Weights of a small GPT-style language model, trained from scratch on English Wikipedia.
Architecture: RMSNorm before each block, rotary positions, no biases in attention or MLP, untied embeddings.
Training: a variant of SOAP for these matrices, 146M tokens, 2234 steps.
Each number is 128 + 24 x the weight over the matrix's rms, rounded and kept within 0 to 255. Layers, rows and columns count from 0. Numbers have three digits each.

# layer 8 attention key, 96x96, rms 0.0669, rows 0-95, columns 0-95
130119146149130123132122121122113123138140126139162107140129128158141139104140127131154123139139118127121130111139140150139101137160141121119142102139132129133119130137127129118156122112108142111118133118143133120123147122126118126134113096126086152104117113161135128101155145159117163134
131126126140113126122131133120134133127126127135126132122101106117103147133117130126108102117124148140122122125109140134142135146117119127109151132125134134118130110137135130141136131120146132121145110136103113148140122123113128149111121141113137090129141140100122098134145116135126108148
139136115104120147137131160123123133112119119118129144112122108095118121177136111140106118137107122107112163100131112129121133126117140126139148164104139130107147139126109129150143147103145101155110103148095120102125082108109145131116142163109141131125154123067122114127137129128142123140
115118160126108143127128152136119143114142120137129150143130125154114119128127125125123144129126116128117123130116124102141139134115122135124134119110153128116138111130137150143152131101113132123134134126142124127121094134149115152110152121126157129138119143124127160125130115138119128127
098155130170134115132131136189163135106111134134092117119113130110164084125138113119098128164119113152120121125079163127135122110080105101141174127094112131138133162127158101155144153138131098154167136140102123154131073118127129136116151109151163131125125110158105100170114112160105123119
160133143146128123135128104125132174167120127158134100145107113129143137112117136113104142151150112154148106118149148168134121128119120136139163133147127145159127153164141099106126119112123165137125112119119099147107118129104087142154108091135119160122130111119142147133168129134128170134
140137085115153170117130124145143131123145162189156144149112175160141160148100155135101116080142073131155117116134121184159109122145132108120108186146129133087103164105130129137149194148095099163165072118137090134036098133172104114156156138094115115098142130112147131163098128125155133107
184144078078136149109152119170180154120090105102137106123168119152142088115111091096117131069122143176130142137114138143137081145146124181141125115110121142160130085117093164135146120085120095090164181115131111147168111139140165167117127140118102135094152101177108170120120129151137108167
187103082119166155130164124150099189144146172134100138158154095125142111143089112141140116138122145103175127104124172141137101152114092137184127178162124184148081171112109104132117195141137110132115125149166120094125100124084127112159131105118155098146121081134136109179192140173142167101
170079128163098118132100190136141141152131126112119140112101073132134081144117093114101083127143086157153132112092130142145138114147133197162138129131183153165150147083105168176160096185135116109137120119137136106196122170110122102134132137125133156090109136098127135137128113129108143106
143173140123124108106116135161133139159145092126110140127167131100116133131092102125122088146119160148109120113117109163160138100155194181178162130158089131131108142175140159119173115114143134169155135116133146122090076111156109124097114081131098113128179060154180161113161117130113137151
119159121113149105116146175126158126066150134151155150162174151151169128156121175149141154106110041141118128151072176115138127095134140118127155103129179180143139118119105136152132132160173131116106124103115119152123109127178153114121105207102184106091098077165177119162125122118123119100
089121154101171133154181105089079145117127144120144148104068174142112166163107117094188169133138164123113136076164136174159179127178100131124097097127153148117135164129083165119162092135159136128131134110175188157150139152169155088083124101096135162125091115180114126088159122137136123177
135141140147145118125157134148160131132094167155136099114144117120163083127121133185165087168065136088171069086083161129126075093185144133144105092120094116170086117105149116094148166192086083081152114117090148145124162127117157172140137149105114169070137062162149116140125145088115099111
127113148096149145103125158156112114123113092073151149188168149120179114169121103134106139107164116137163103064139108168169119152097160114104123140154128137093120117173116131114142136104069075162122115131125083133123156146149168150099179052158164105177127071087123094136159092136157146164
153096117107132106155103053143172179155102128107109148174113094163076148101152111103171140120138119109146196092100085150152164169113093137113125138132098178135114143116157138096127151151112142098149191097081127173092136089135125134173075133118133157063130157091172094154113114107080126136
130148131132129146131134117128124125140148138097140147110127127136111134138113119143114116138129154135144142124138124127114153130122126132118117137121137144125145118132138119144135140138141147136132128126110115136129103145105124137117127147120104105128125154137141125149129112128144125121
103120113129123117127127133143141130107122119133100153102121117116142123162126115110092129143122135131121140132120129132120124125111106126128138135093116133114144127110138151146131158117129092135122129118113133147139107113125136102118150176129148125133121148122106116136095107096122111140
118117148120109149133135147150131127113116117128131140133126138164123116132131113140158116100123147082121129147152133108122129098141142128137110120136118122124148116138140127108117147125089145131125160122143144110123109111147118126116136097149125134131105123156145138100119112126126129115
140115126097129150126122136109135151122137124112116147131117095127129113179124102137118111129144148114135158091109098102091139139090111120112151131113115153143138068114141132148124138131100096104122111164095121122161120099135161154119118129135144121127152147101094127167134110109120126154
121106141096122154110098131137136116145129110149135167134117105145088113150126097167126122104127143121144149106100122136133148113096117147157125141134133145114136082120181142147122105138103118118159143144129132115132133118142134121115122112130121158115137132110162126096105135128134099144
214117107155152118119149066115107120093100152175139164150117130127148141111135168117163134084111108109161105178154152138160140119140159133141133121188106147137105162144118107103078057150172164140141116094137121154124240111113081050138134127109078115127130096136138141107136118120136165133
115200154164128173144094111139082100115159105093137163108132112082101142132165118155115167165110093126147096114161097111070126112077139114122103109136127184087131074109137109100096144171128152088136097095121131138167144126087142145096119112114155124096152106090121123165099096169097153143
079086071131054150125165117147146116127118175137099174132097133115111108137135148132133145105091120143128082102120142101155149116090118123103120138113106159170108112175128127097111072094133135081080030109143151133131117129129081108120150176174143113126121153100167129145099091165111123119
104089097118131116158188145160109116080117069128073105094198168148117096132111114177097114169131113145128106137116103123161110111144160131105071139149169116103129151095174126136189131150138085126186148051117150053110139076161090087113146130110110115128087169099154130141116141178087138101
128081097175128165154136120141124104155101133113180126162119143144096135162126145092119114114129125112103137111108119097114105086157114126057154106107136101105079129123121164086156172150140115153133094108160124127151145137131088134136103168078121099144124078107152164143125171153111077104
116114145142137081178132124122106121093123128109110116104123120101128161114151170107121103125187117077119146164138118115114148128131129127159115137091077111133129138141089109110119118078108145146080102146099105124102142152159107135163115111112154151065173123132147162081145170119107158118
127096119131155180161136123094146093157109113131118133119143142104140154079113178149152171117150100149132142146147138146117117104107110168121129132140113177120124063138147192131107113106164146113174117138136146149085097112191138137162128096122084173155133153153146116130128142138124114127
130154152123106136119102128093098170140162176161095075130184189102169122149183136097138118164148067114152165142070157087145129102085138125135156078112111100105142157128083226147084083104112132111133136145117142113155089105102124126106190167139142144122131112120124118111141098138109128136
116127152169112137127108137138156126184088094120111111128144171133167132151166067105109133121111112125164128123155142157130143145076094139134148150127140153155133142184140086113131093122087162145095128189103134135149122097148100129123122147148123128088146121127164120138118153164119175210
150131149152221117099147203159149135143144130174164129144116104114110091120072076138122152105135133129156100159096115124095165151094145114130130123117132133099129141113149139172161152109112122146130085115122175120140134122085127158131180130153144115123176141167142098132099088147124114110
115115164158152118091119173136119129144132193092096179120135147104103118148173123202096134112111154118134079141147118113159088193103145136135124100132148075107166123125146147099098151110133071118140138100122121141137066078127121147135120107154153148129152119086085159165121137122095127127
118097104124097140155128126139144129102155126113128128113123121137126133152171112126084118108136128166127129104113127135162162149107130133088099148096111106107126136114157126108114101089144109141127098141122151153104101103110121122134130153152167095113134121114119095131149181143123130120
112135128127102130095141165127132135136138101119106109114122114122114122101152108141122139138138130130122095122114137124124140160119117135117100162150151140127120126121150132154118146123129145142128125118094141124096141141133135111109146145144136140106147143118148116145100144124105128111
137139143150122158107142135108100111130112122122155155166105123105127142112097139095155142096120136128115107140163104115127139128127142134116127107120124145115127119138122134104129093143119132119127164118158112129150135140136123148127107093125121129142109127129123149112127134149135139119
068135118098096137139116119110125152107159104136119154131154122116117133148155100133102141119116140130113104118127120111101149153122118148104149143138136117126123124128134153131132157128111088112147112146150127122112118127151153127082154167117149122129111150165124127143106138121139093109
095116132127152145157136162141117134109155131139110129104136106124138107164135124136111128144141121109128159130136132114105133133161095160108102129092103137122144081119155133140119174118126110117128129137124149119131082156119174149110125131136174151111120130144134094134142129158130136136
150148108107157145106148134128116129117153108156115096107120136118157130090107146168143134170132143126140149103130078104105163112135168129153130168134155139142099139126136150182111180145112138130118120164109126147123135136147109096107128129105125104142126130120159087128119109118116135108
128075130126106138090108113151149128098143132148137124121108104108148117125139100127101143151118159144129084128149145141098121147122118095087141089118136104135116113135151179168108099141106124123138135118130125136133168122123175171122127130138102153099165124145088095140163126109144141147
098114129154147157113116129103130104150146089096099172128113112121121142108139165141104137136170121172101137140152105133114117122098126147115134140127122138096137125119148153133125126136134144132125106151106131149156095131141134088106136110144103137161143146111112111149114122141147112139
141132117132138119117109137113150147119192124148126113131127120144097132126132112122123113133097090127100118145124102125072136128129102096133119105152149113138151115122113108152112108117167171136134122140141138130141122125110170108143130138115131131133091114126099130092150106116120164109
149107159101158116140102172132127117109150137145149128147103127155134123135091121162119108103125160121124108157122150155183119114117148130114136095123136115103126160155125170113140124121116136124112120113154116108136099107132145118120106101119149139124109135127153084148111098096116146113
113145107137105135115131127116125144119142094137101153113169097163129114111132135114102131104160119145139106156134162123155147104126102108129140126147129106127139140145129106132127093095116154144125137115130147085135138112093105103121141161106121096177141140131143128104105109132115126128
137152116147090127136091107120156150105096149144152120162115140138122134146140135117146148139146121102090113133133125144123139106103146122135180108079145127122137133101135116170142141100128140142122145102133147091122142119130176157107163126119138156141106144138097144155161111077139110119
120098145119160109132118137139102119118089115098117155163131155137102111147131140134107177076154142145113140119102107107147179152106148150087094146128137132128146113108141172167156128101118102108127124168153118143073113137126125124144137133160158114145098113131145125104150126117120127121
132130123116128122128136135138128109146121149117094148146139141124160123108133163133100098131120117146109094145099113138104122150094129126127159118143138134122140104147136120163146150129132136133153135131120094117118098105118094150117151128134116131101134125126106166132095101134087148093
125127131099109151142145113114071121109157104138128103158119145130144162113108124154137113152111154146125161112133130106141135154141123100154103118146130108113150164125155134135108117135130109133144145151169084124141128110145116152126145128120082128170144133086116109134125102110141127149
143115124096153131136146140119122130106112140152144132125111145166109110106107126119144114144129134128114133137088121108166135088146119133091139131143163134131116131095150121134138161136140126136163091111091098136102109137138142104130122138093119146091115129104125085146148125136143166150
137135136143113129155131153138126128110115124127153103119120125173149131115111130137153115134125112096107138147153117130111144097128136123118135090096119121144136139140126109132149136115142128100119159123146110129111108129121110127122118110151118098121102113127143168147123125143133135152
130116115109153129103160137139123163115138127159121133120139097113149096140158126132107139132141145133114138100119134107113145128140130140110127151127133122135151089112146148124120113132104130115122118132112174123112122124140136124101140133126170124131156131144124126135128120133138124096
120132141133129136151104158134134086129128094116142143125133132148114169132119139116146128119115122125124111141117109147134127133096157126165138113162113132136123138123119136118120126128154120092121155125120113112147149142119128117139098110118117128112104114085096132135125147127131133148
142129130131147083146144131137130126138122090123075117139123136147122166106116167122125139182146096111138105117132146165139077115121150128118123153121130134142128178128137100132171097116145118103110142133137137156126107110148106099133121155144106132130120129144158144123102136145134136131
134126134170125110150098115128160101150120113155131119116094135146142163100129137145106133136108139120115117153162142160141096119126126120128132094113125115139116144129114114134137137117144160149146139140106159131142106151139138126137116113130084119077107117124132083144141134097137134163
073117127132113132172079114137123114109173134146127163118124105107142144141120130111134109143120084141178158151112117102163179117116131142136119116098078127122099141125144119150122114093124141135136157141142118133175160133118146119129101131192126117111116122125137139106127143102089154155
104151144116158153126088131126111136181128126112142128118137100120146102122150122113145119130123138174145113085119133143154169104108124156137139105094163121130139103128123139103097168121120135126139128121162114135121123101114153130147107157139143141131115103113134123131112076142131131096
111113113159092161122163125138110111143111137136138121094124125102098123147146145109126122159092163146126109117140118134125141123105132156093113132115141121137116176097157136149132127129144131130121089127133169135171150130086114124119103151140123118135094146136102117108144090122111127144
138110116098123119125133147151109145105077133130147129116117085148116118142125110139144130081136161133113121122121103124109152148125142122119122107118141114121096124151139094104105143160120130145066097121147116141151122170123149131102129167123119134142144144134110111140168101113123093158
148098158163149161151150124129155116135125132125146142130164142145115135118134094125153145156138124168128093107081140138138138112123079098113131104143109142160114123146116184120146086136169150144122085125163158148134135135147099118135185156143118119131151107167126157140140170149136108124
103130158106125129123093115123118144168132089129160136144126138137127170134125140132156130115133129104128123103139078125126159105133132111094139147137109121105115124118098144136132129136110164144103102107137108130142120116131115135136132157120111090123163089143126142135155150117082150164
125121109131121128138153107130164116172133117151124134114156115168101116130146103165107150147153114092146106141123130142138132152091129110106128160155122151105134131128135117095140168130108107085117106125085136081110138117101147108146137104155097116109139153135122145147115147143106154102
089091156098162112126139117108173139145145134124128124139110134147153139145113116115159146092144133126109127138166154137143140156113131153138147168078139125138127148152120108138097141097158124122137131153146148134129146149113145128144143134156132140144139108157091140167159107148147162151
128121114143126122170130105121148105110128110130104103133146153096112125128129117131135150159141128098129143123131148132155150077101154144161119151121092140135152137121124145137123133131126121126119138129151110095137105119106156131099098113151111113067130125132118122152160099141138161147
116121099140137136133145137119144101163098154131135099119147134098161098101114138154139164093131170120101094116140130132165105121128095125112121138170153097118138123109145124174127112108097105133107135141131134096123117136135136135098118098107109112132100126161110096124153162125139121136
125146101143128123102159135122133107098104151129115120096116131126086147122168129160104124118118111109120135083107146155143119146093139116123144112137140111135104125092110120107112111104126141143143098098106146138136116123106136098085134099141151145126153135111146069121117114132130150103
115116120130125152114136134148114132126124113120122112116115134134137122124127131115113138125130142147121145154126145124120121132117143123124136111123130116138130101122120115121117122129126112129121144128115136122126129105124125137130120142137117128108104129136143127129139146141142125142
137142140119137137144134138142129123119143115134128112111111127118135137121129147120128110121116121133131131154115142137144140124115131099136133124133126132131124116138142121129134137118128114134140140129131118158125118131121138130141148132117136138135124121138140127110132097128130112124
137145098106111133170134152152127141142132107128116127118127123135149131129129138119117095117139128136105130137110129110132128137126134107132125129141109118142148118120102139141101130119112124144134131128130127114104110123109152137122138104140143129131148119121123161136126140114128122142
147134146122143125119115122122137101130119103155158109141111122132142113113152147138125143139120120144151131134124151133110109140105110147124126098132123130121127131120144124132146129143137111122113129111124136134118169164151107126147108132106104112127115120131139122127141136132113104142
145151101141139096095119104127131107105122157123138177155133121130133128143130143161140151120097146137111118111110100126127127126126129121147147146126115129121095093168141147130100105131153112129130141130121143156167155145110079093127138138137111107148120139111134146098116125111142080112
092072183126147138110155155091101149176121052116117101104090136123158164102113101119126109141164095128139123133142176098142124136124133132140095126081141117155096139103064140166172157130124159125102116068137106132128098124173195171161109118099153174156170161137094104111149121121135174146
071122119150164186114159214144153093144175128196153203072050130121126131117105158124090099123142171169112115125150176116136123101167143137158075138100156102115097086135120129163191142144103079087198112106137178158140101141135141164129150101132122082114115142108114106091108128153175131155
127118169175111105114123167050099075114177125133089124096166115101142110115153155161107111184166168100121142153163169090086105102143146117124131107099094058098205119104133099116084101116131085107082133132151140079153200122119123125095126136104147114108127139172120093128145158100120101121
121124116120145129141129180162098080165163100078100098131190096092117096125101077127120146142124157147115083137143148148144119139132110182136137150170157112162184140133127130187103128151139161140087161130192158139187174114085135059126151122184141132164139132177142142126115133168212133124
177170132110101148110154125128164182119165175136099105129089109095132129199112124089160165203111173127169125166167174111125134131091055099128155078100173159083151172154153086161151165132167146109134170150117115136149093150087109116167113149116197101091135110159106069195162110118144146116
068130082101105142138209131120149119095094144099134097140102184143154114160141078143172164103121171079112138062135163181155145100135079107066128085109139087117152120155111074108131065135131121133106162115138113117122189138174107123104089149091102124107116114144202136132184180088200118192
164126137134095200150099100150081144180095161156129096173094124155152133170089146179090140087079123118147117110130162180103116142148102184128193181139104080128162140158111145152085152136085127109068065160145102133068162114083124197159126136122121095107157106107154121163147161143203143145
136101142175168170153119094100159158165125132053144170106109136097149123127169095090137129130160137123127124073173150182153117147066090125126171117130151135085131118139161166065092097128149065160179054146226142159156108138124105071135140113154097117156118131104097138178153086161081078150
100210155160117126078100137132141114098155097124089141084125161113173145128131098109143099198127136186109060159158109150163117141137164145092180146131078121162085077185117088081121081100127207141139095111123127162121084114132138167135053108177112154157153152141118166108128089117107136157
133097186144180116082119216116167141131123175103167131166116119127075120093125117109087150065084128135155095121113136106118115158069149128074108112109147124109145097094119113151109098082146149142105104155121118179201119159040185154138138100163175121151117135152113105106141121090116114130
146114130170049112128133080140135151122110123139126118128119094140106076083124135148119115141101139171106101118112126142120080127182105144141140122133163133157138111092172104113146116199123094087158153060140136157214144151104161153153082168112087163099046144132097161156117123130090113156
125135128123130134128127118137126140129141133128126118142125122123123138126126116138130122123126130131129130123110139129121133140122134145129130108121121128130134131133154147140130115129123111123139120128130132137129143108143159134125142117134123128123123135117121136110133163121121132109
123127121142112122116123116139137117148144145113111133142123128140128118124109126109103127114139132139118127090154144140137117139129111132110119152155126125105119115112100108136121120120127127142123118130142121124096150124116151136128115134138114126107151126147096139147106119129110136138
124133125116123126143145134125164154126126130127134126131104120119139143119121127153116126129113122136144135126135131123120124112124138102150154120149123131135132134155117124130121107125132105145128129132139110152144124123113099093156127139109130122141123122126163132096113098133115120148
117131174138122145134129135130136154153155103127109118135155131113155127100131127138123137127150134121110128103120129098136134136109138148132122138108136128095137127111154107127131113108134141090124139124128144130106120146154130155130137121126134141111152111122131119133117123138120153128
105133124124113145098154142128111120115144148144132144132148122152136116122152118144125129130129113139126160155128130104095085119124104106124127096124156110135106095137107175117161115140117124136121127139143125141115121151142138129139112126138146122135115128114093177144148151124135106116
153102124157163097137148130110163163096110134129127143137095123129150158131117138094101108106152106122149108160132136170177163110136119112113127143160114146146109152104156066134142167148118149176141122110084089125090181086106105088130104126083095104122149144131141125099117125117131125097
074097147110139147173161058189118178121117211166118118087092152145092145100133164149123196127091134121160148135119158129113119097094127122136130157104097139150083114118150165093129137053181173152091138107176192143131100070122100155128125132161131104135086164119089104103141105165132129095
153184138114128137166118152092113151112179112143186119134122102152121123134111139098123164138109080144114190158138093094091162088141164116100124083108121164133107092170035162136142145189126156124093051150142151167140171162097198085087120140110083101127099088180083138113144094141118129158
176135039129141153133146108146107105111164171118096114091156157154185167136171169095101098106144122102110162160148155151192082133135112098172090199128135139158114118145113154155101106104128080087104112161136094092100079177127167080144107120106085095115088166129091122064138160148115153163
145141136122190076109193121168166174072168138125100126111136136167112110074133100208126187112103112141143084100116130154135119116154143086155150110146157120103131140202175104086139141165068101134092156103123172108083128159133173125109155095077178142158095077170132128154133117161129130165
119118116138074115147184112139133141129125126142105136100103118093140131126099115138127111137143116112168129114154150121111116137111127129176102114124093152165103169142124086095125077167094136126125016114105122116136115166065050083137189123101178153084128162136169103140159067144111175101
095081112120106116090117122064119137166150148128126180133079110157088179141129135143136152140135131178094116140142103159121127177138107145034115136188134086158109138164113119199139112082169127134116116132137138118075150137116094087110056128122202153164117152083139150135124113100090125105
178146115121137138113155155151173170149122121159090129132192137122120109169099164087129103116078185170159105133042130124133096123175166177135095127100160107195112194152108167120149093110155109090161108108208083135131123118147089138129108133131145143157112057126135121149110114090079111065
137099104074106128115151112089104109098118089164093124157119080143133108106132123141146142164095130151168118086097083132216130158086167130095107127159118165085144111153138149168066116161086102121143136118127105056091150067118122112143152113178106141152119162053092112142150098137163171118
173129094137127172109194074104167118221141132110135066100130149167162065080139126128124110126135145177109065174130142090095138124137148100098132137129139119138084093161163124157141161099132116141152101178124162068095103127102147126047196180094089084202140152162149109127133120148113093122
145124144165155112172124147138086095177145137090114101143089165100081167165208098177120131168099081129154123132090115075171094125135126116124091074168180107091158124159134197117153140181144141133169161064080153164126095102085136099103119137073096139085167092105146194177116198160082177110